python train.py --d_mlp=896 --norm_place="pre" --init_std_up=0.0213 --grad_clip=2.0 --final_lr_fraction=0.1 --doc_mask=true
Each number is 128 + 32 x the weight over its row's rms, rounded and kept within 0 to 255. Layers, rows and columns count from 0. Numbers have three digits each. The size before them is the row's rms in percent of the matrix's.

# layer 5 MLP down (transposed), 896x448, rms 0.0711, rows 798-847, columns 384-447
116:136057103183157133088131078102132082097149159158137110073103138169180146168217119155138100171136150079187112151128111177102117113161113106171131151119176197136037132158148184099101130169117162
098:090107077154082160140205110045145096119167125073188134073127205138168192091090135150109112143117104146087136141087116142170152075172133108138120132154090097145171102149086170155072127061120121
111:115129118148136132121127134150172172136154179121153178138081064150103134121133118117146171156120080086153102103112172144158114111167091141162128180146144104165087136144148089126116129144101088
101:085150115107133142129164118124148126076080123138161084121114135124114122187131163137079150116134103110069145109119107119116116102099139163164179177177155155199128061084140096093179078142095101
082:137138079107175104081102087111131080134145099138155189097199126184156096114118140133088137146161131162065152089165166126160096122142133114146052114153107156135148186150157095095138150091141132
084:088119098134098095084107101171125170148118120139144069119104141135181155104112173182086103132173078138076108149150156097144181122115158127066134126141187170070135170124143176128128104094118066
104:099101108187122081116124124134120137132104181116147145096145089129116079185179084095066154113106091093158162104184154184118089072120131105191102119158064123134120141174111089190169100139173149
104:148134119181115161082183135117105178113116140125117109074109092186077156147119106157118153138118134164177196117128134153115089132117116081108122146130206158155091082187137101076217101112133117
115:140095120134099183093144131177099151158101139102140139111087118146090089155148169100126070078162172125122167128050156123123122070152117110157135078127151123091091155157124137106148100141117139
106:087152092085102112186152112091079104144113189109121115127191090080180090102132178066124165162117095086163079138107123124138152156144134210113193148169164147103054170117148094186159167083161126
095:109169164112090131125142074050122147145156159135176204114129129165164098104092168124133185144164126130121128190146110147150125119175125137155156118117096118115134062162113094149157185124046102
108:154129079136122108117168214066206163082158104126164147141121119120109160129102168106122163147223118104117099094140088124133066113112152136149115100101138106102092091117149156061133103102080140
093:199162132156080070097178106175145094115172091161079111190109128071159153137157104158133120081160110154107106136117077130095080168168165142126176178112163140165127142142177155159141142099093153
110:131141125176123128059115163150116090160126134174145131111090109165141141216123086092103107068128143169139124166135145167136121116118123123131209144062024040135172179164200116088130195078141106
106:081196104171132152106139103097117140123164163154162131116127106137119140108074159080127178172116088130069094055139127104093110102141143081104142127126141127131099140136077155096121126154150103
096:081136080184120129193088118166061105097105115145127084180110128177092124174166113135144139245141102115082132090143152097105134186126092136150127105161187124205141160112143151153117106126134095
101:098132133128166095088165148170114197122145169127173143109156110103143089093089131145131129140083126152196178179115131118110117169105196113110087145116094125102158122100112095120169143116115132
091:167098115085147158137083133093097090122143120136176168116163132149159124117155113136088146100117136149080095078103147150104165122105135186187111158150116153101120055165123179137138194114129116
101:125087141164090193125146155068098132162159155188159165161116099167189104120110168122099128119096092125151103084129159146136083078083169146130100084045141138083132087121153038100094114115069146
070:101140099109139115135143087186109144123089109128135174077186137177157109135115133172130093147192120141105183032135128110152105126140144096131151154096123089176155168085074121162080133142097118
093:133080172166059088091187168182109149098154138150162168156077088154115085108154181136134111124147101094139134123101087115056163124173095219118182155098187179106158128158128176132126107085121112
112:070112120177140110130143133097127175181120154175153128157179103071072137155100177163210140094163127157070116148122102125057089154169111107148102162138158080133189124139151124120178102142176096
108:131144146120131119177146151081099160174157172123147134227108113145065140145156120198152080158073172174140125146150095117141127158161111168045104095111136128200125118161128098122100122080179086
112:140140146096096117098143130120154181162120126098117097168128069113084156100101142118071133061116176199160101167146052124094111052153129185116140103093161183103129160135122152120125127127142082
096:100132119131167156124157112171159158158112120102075146147143049073104131135177133127133114142101070094129067166095118119131075106108118138182148069174135161156105084109135065131160136116106206
091:130129148119106090138115146169099114138111113164119097146085133076115146089125112086132115116166116128143039134132152126081118152113151111127182142097082158087099114048158110148110154146181102
098:087118111117103150155166094181138132170111065127166089126187115080145147096163171118111194116161155133131098159126078100092100167075147088139173082156134115121150137162090127134183090149133114
121:121130154143126175141120071067165072142132132139121102146089166119172084104086136154102099140114154160147148098162141116179163143109101159154130147135131107068069159147114152144137143066126126
116:096107072106077139177099133154166082147136107135131153090123118084086163171152086118087173133170144140176160128160170102164114134131178151127159092134196130111130129136101088111143148128128143
080:145107134111147151161155113139161045118140137157160101169136149164109177085114128123080158106122132090111199143114149157094117165102165081159142111119117095097172153085141138129134104134208114
101:132140136137051099089150129093127072148117144124137144115175106138145182145151115083138129141096089087111087155160182122138184138119091169144152152118158091168172184101155113109118158109063190
110:157191151090120089103153096131168177116150112138106173124121148096111139175145105115177109175134145131117162122145131125146093106115101130076111172109130161114171143123191136072141117175058165
114:131114128165162145055132105155109074122152117204147105079135076097088073134148112124117120119130121118115107078133091086128084132121112061148133152126150159051097109142115102138157103118130115
104:131125132159067108089135122121120140162051189168141136096142138179100135152083117109095158197161188154179132098160044111095111155093172128110109067128142113122136127134150110127118109098082110
109:142135153106121185175125171167147132199178131107108138165173096109119080183075069119148103121141078135132133107091085170097134083143063124156131132126118124151124181173135191103110113101115136
093:172090157146093161129107092076086179142099146161193146151083111129113128152159088099168112182169173126125123121098129120099115088168119121138133137117163177113113153187127116095169171157135078
092:148108103127156127123118131157125047147127177096123181123125105129167127110155105127108105166174189143145130090171090125118130123111143073073148092128164182097043123169152126140111085077150148
113:095087092093125151196112191065173142156147185170154122125133152089070071144073100144114144141135116133133096085117141151111107088152197094095111107130184069123146092081138115105186130056063127
097:143150119147131116151165148173161127179205141124167171141117113101133062125114111115174078073168045127097180165126133136160075106123107118190138111124133175127107087138150142123100043121126115
068:180060107095124060109120147181066183148105115140141117137134166172177134125134134130148121132119110139110114031113153161176164167131151136135174078144136159121149123105171084159125124102109115
094:169076104114106161153142132171137087073131161085182142061109171089149109132172075198093153133086133121158138158113125124144169105183079183217170138104127107144178147143119088085144099103126101
107:139126125080094141084140156094177116141108163095149102127172101106129144110136150081122120102152119170103134150157170159133127037137150116183113125153160163132098107115106152101125158077123123
101:104172096161139082177101134097169096111167146093116098118136122105134142153155108138153132179128111091178123119097079111131138133090129055169061059127181143105111124151103137098087093124161143
096:141131147088181147196113180131127110097157139159144164089085138185157139068133171151148126108141115184127149137130080081102123150103123106084146107116160115115137168134120112125131121121168109
091:127128158161134167161149135013094156134126112151182114141176161149112125133125110181160102189113138095127071139127204161155089150095117111067171078060130140165147166153119119144128152123098142
106:118124133114145135141118185148089193111091138188124139184102135126102117127137095137071140233112146149089103156103119098133114065219122145143114175097099175164206139128094128068133077102097115
096:118094143136131085194077136153101137110124170102137171164172113171171187175133156170096132110168104149115121095076122092085144105114146171202113127160172097128090146102074103124150152137131098
096:129123106135112126160104153137123091208128116112129189122172129174112113160144111117128137181099110148121153092087124154113107173098162115111104154099149166098106196079144124140170166127126143
104:143185083106143112115150136175154139096137159145105063114144109058134168117150176089193077163147116184022174160133168135098098147178108126118113165126161123077166110125122174109164145094120052
103:173109131146104147149103131144100098099136154124107133117128158177106089109187108174085158100094103162138128096167087013143086113140163125163128073102147113086119149101114074101176090151201146
# layer 5 MLP up, 896x448, rms 0.0696, rows 799-848, columns 384-447
104:123105155168129133074148119083156138132139118166151161140147129083121102198102057176106073107201184148137151140108179117117133132158147145151106156106129172142134164080121144144138124163181174
110:146144131119140195063109087116137153124139123059103172087152086106135092086134138110185137093133177099156121121116102119109174165112122101118097183084126047171072175164121177123098164095141102
103:128104135050139146053091141093165143130105128116105101170122182108082152145136166080132103119178197073104137127164158150137113053141152122133148182141102114130143062115138192158095191177113138
080:129200112118137131088130110075122128141145134150170108155097120083193141038092082129137161107157111102146103089145126134141077150184167200135163195155101120139109179145148078099087098128080150
091:151083141125161108138168134145174099123111111170162127162150161112060110101147134112126154081121145123170142122141114091184101162113064089167105145132152112193134083147170080082149190118060126
097:147100109156099161154133113112110084126077119124167108089135158127119155156197081130084084070162162122106154133173175140084106144151090103147070121155130119114113128137157149146134134139097102
111:146121148118158118079159111131164230137098228114147142067162119123128089124156082121127211102112096142129155115133115202115118104166145129106118123162112104159091154120127126141134084161144177
114:078089126136117126097127108200163083176159150102099124131062120169148089101145091126127127168117127102197138106156140116182141185136153152162132161153127105201173170162128144133155096038148099
109:135130109157147127154103079164144134106079152061130126172127117140129076110143134142176133141140160051132128107127137115141187154121130148134107129184142153085104119153181135102108130138164137
101:099102117143129117155152127097157148086180180165208102142092172035152102109129124073099104149182072192074097138106086146095155164102139183142141125109108113097073150118170182118128129137153158
113:121151104097071111118119092085133106108166099062126150101163120115116150148127071114164078154112192106107135110155161078156190119067140094088133143075090106133081124166134151127166130123104180
113:115139071178122119126212143146217130113151116113128096148080131046134116104196047098146131124170164104102166178129107136062108106151113115098112172103132122157122192163205147138098193064165105
110:140132054136101126185115118102075150090126094098112158081113140145114116100165114141124126169122142089147162119127090151188095059179092149151188135175173084111082124094101132114135132122122114
108:141128136045121136166180120121204141221211105117113119090132157118114086099132114130134168108100167168151127100160119125113104132137176054126207139113082131124087109116099154113114147130188139
093:096192175093150129141098184104145144096183118147066050104122105095152116140132133137137148148149151101091164109083174142122106050133133182160101109143106099080079158127119147084174145179142172
101:161144158099178091111120169140112158149128127107061115142106118135150081093129165111156164067154166122156119180091135203119097160127195095140179146147107115123180119124078111141132213116101151
093:135118118091148104150135111103107200091106124079116090092083110136183118090142055123142111130137109114104103099156134140090102105144128152140141074121142170152095132158121118169135080118175105
094:144160121167158171141166130132115112110191105115171099089140097089113156093093142116169111168144164132087119051130133089110140119144155111114145193093146104117155132176159172130126135115185133
078:137123121065131103121170117102120142121107149129168164138134105063123116103128149156156142130135121145099170095109100121135075133179145187155085153142098165133177117099084117204115060135145113
096:150102160150110055118133103159136157146160121091175156139111117136166125112147149137065107117078115102139092134144191152063085174146131130138091121110068117115073082110096160152164118100124142
107:114103137163142106123121127107128173131156109192108151124192144057149059191177163123139169162114176130112121151078125099089109115164145171140153131069089184081131193142146106071166097156182155
101:102123161153164142169157167185088115152145156141116144128104134116141164106143184143131176142160151072128128096143179078126121133120118155194176176200085078153165126075166118071091170092115052
103:139113100104076113144099124103145153139095154081106130099093086094174121134149146110179107104122125098164130128147147113169191122109142175100185110091136101077052207138122124128110178145140110
100:159154078137091160121109129120075142115123184139136107143134046023150107145098127119100088156128124053126192151103157086096146101150123145147136181123122086146130142186146126110093138145140136
092:093146157152133215113156136105078180110089082122148095123124116102137122181153081086153155163130095160119140154188111182191152127110122138132152138148098094104088109177132233140112117136142091
099:124127193131133122128140113135118203096129099095117111030112135152073152157167115118140115125116144131185133103144116157115149158130123102086134096074120078136133132183144093128090175062134089
107:107177169106126083143090094186133118135096175128142129156152174094146129098156091149114080102134169105138142118149134108124113123133111200166091153157120134120092095162166183146071130100112109
105:126144142131069124139099144144108104115186053121134186122089141098163129135170076152103198185101167136165077079085127171106150107117165115181163090166129133133087086103135119097109117112114126
082:151101056152122148114146149109177109113131085091090098095161170073129084118095094142087139068131116152133115121070119147119119103154216149133092162113144146164192170128152161125103128087097133
102:097118092099155098097154118109130163134119102166136113139124107109125090124168110104151174132089118076148099125168195126107189151166126146100167096131144142063080160076113126170094140105114116
115:122170116117085119086139089159123142164120165087074136150126173159144137101162186143140148127107136144108194120161122162179174132161148157131122136123119140092161136110176143065100126129131142
103:073102067138165107110137153217118147138116089092137158132145102101158130090192140143107187119108089148160167167145182120102124190115111076144090077114166071195127159103102162110100114206094129
102:160142106122168150115110139097099128131122121148102153163095116166072107121103121118077154133184161151149129123119159148093149125115141160134152130176094132082146160131127187146153178133139075
100:143098117084101181058062108164063113159086145144118108161120100131159099123162117151123125138156066136173125110110155135135149146148121123194185125176080125049112139151102124121171179130108116
088:091133106070133075156156184165194103128128204067110094088119128155155086134139159156100147134078085126117090068064135185164110126124136065113169140140098104146153135118107136158095089131145125
096:151157153151082205147107115159168181168052097144124122100138145144121098174141124172126129160100139075187176138088163123111107157134079111171131133136138084089137146165117126091104135126172095
111:079110112160146119174132080126121172118122146093146155173133125141117146196143120130118125155111115090154149130108175133135102097195152115175041088148182124093189120044127142151129145126138124
099:205192135143080153168125138082141116100132116089168210111121137143112156107122077128146058102122094165156137114122118160169106120203083148149153159084153124150115119102182149114127140109069103
080:143159170146173145110099141127160107146127094135102104157156127145115074096158096078089093095115141109168139158123124136093151073117097163135108145164092139193137148136132117122142109123219198
101:157099102122175096128131078119069145070098070152107129144115141089112159120085178141143119093156115110193123123192175120081073128132132089167177068126124145097159174161133116130100182150138081
103:086103168183121136107121125161204094104129091138123040158175065140107130114073160144110097135128108042140118153109167080155106108104151212084198089124123135075177132159149105095150116105120115
105:099129135123163165146154144134136149167150167147092106126116114108125072119136114182142111110129079104127174194134062141171123157098081093175166093172159115103178140176187137100120104113152142
095:165108171131130118189135153123097198082157052084107153130174232109192138138181143100182120124125131137102120126107062134129130090099151165161147076086122096100176098109116138135175123131150108
092:090136091152136160144140150126147112135136114101143121195082156180131120148121070153114205151174139114117112084103133096143104134151175184138107125141114113110146145157153175094163153145093149
101:131167142148143148125078135155088132128171158110136109145165172162160100102198100186143113114091136183108131166154155175133158122144113178111100092126095133132094113182145132097156186143124102
095:135159116153129143140038126120117107128103099095160120111081155089122125123213108091146207124133135081141116160188209163128142125086135154145131125153135154146084057077119138122084116190112140
097:118162107142085155120148116104090131160108136107129132154102167148090163155118148206126119090136161169154144149141124079160131137108134157123087084152118067140099145134154100133107111138115078
103:072077176087126136084084122188126131160088060128104162126133139100153097116110113108148166057128115106129116152178114150111149145198089067104141161140127168156201096119129142094082155089135123
095:118108101113196137189153123120134135150067160092183116107124127091158143122169175112137065148116108185165124099125184173092040063096127164152164124117166108136176085146150084090172168100120122
105:090091164110119107081094127134143128138130117093144102108169123163145168143103100140096135097175120115138164231068158094091129100100139083121116059150151111135093189107145081128093174110133131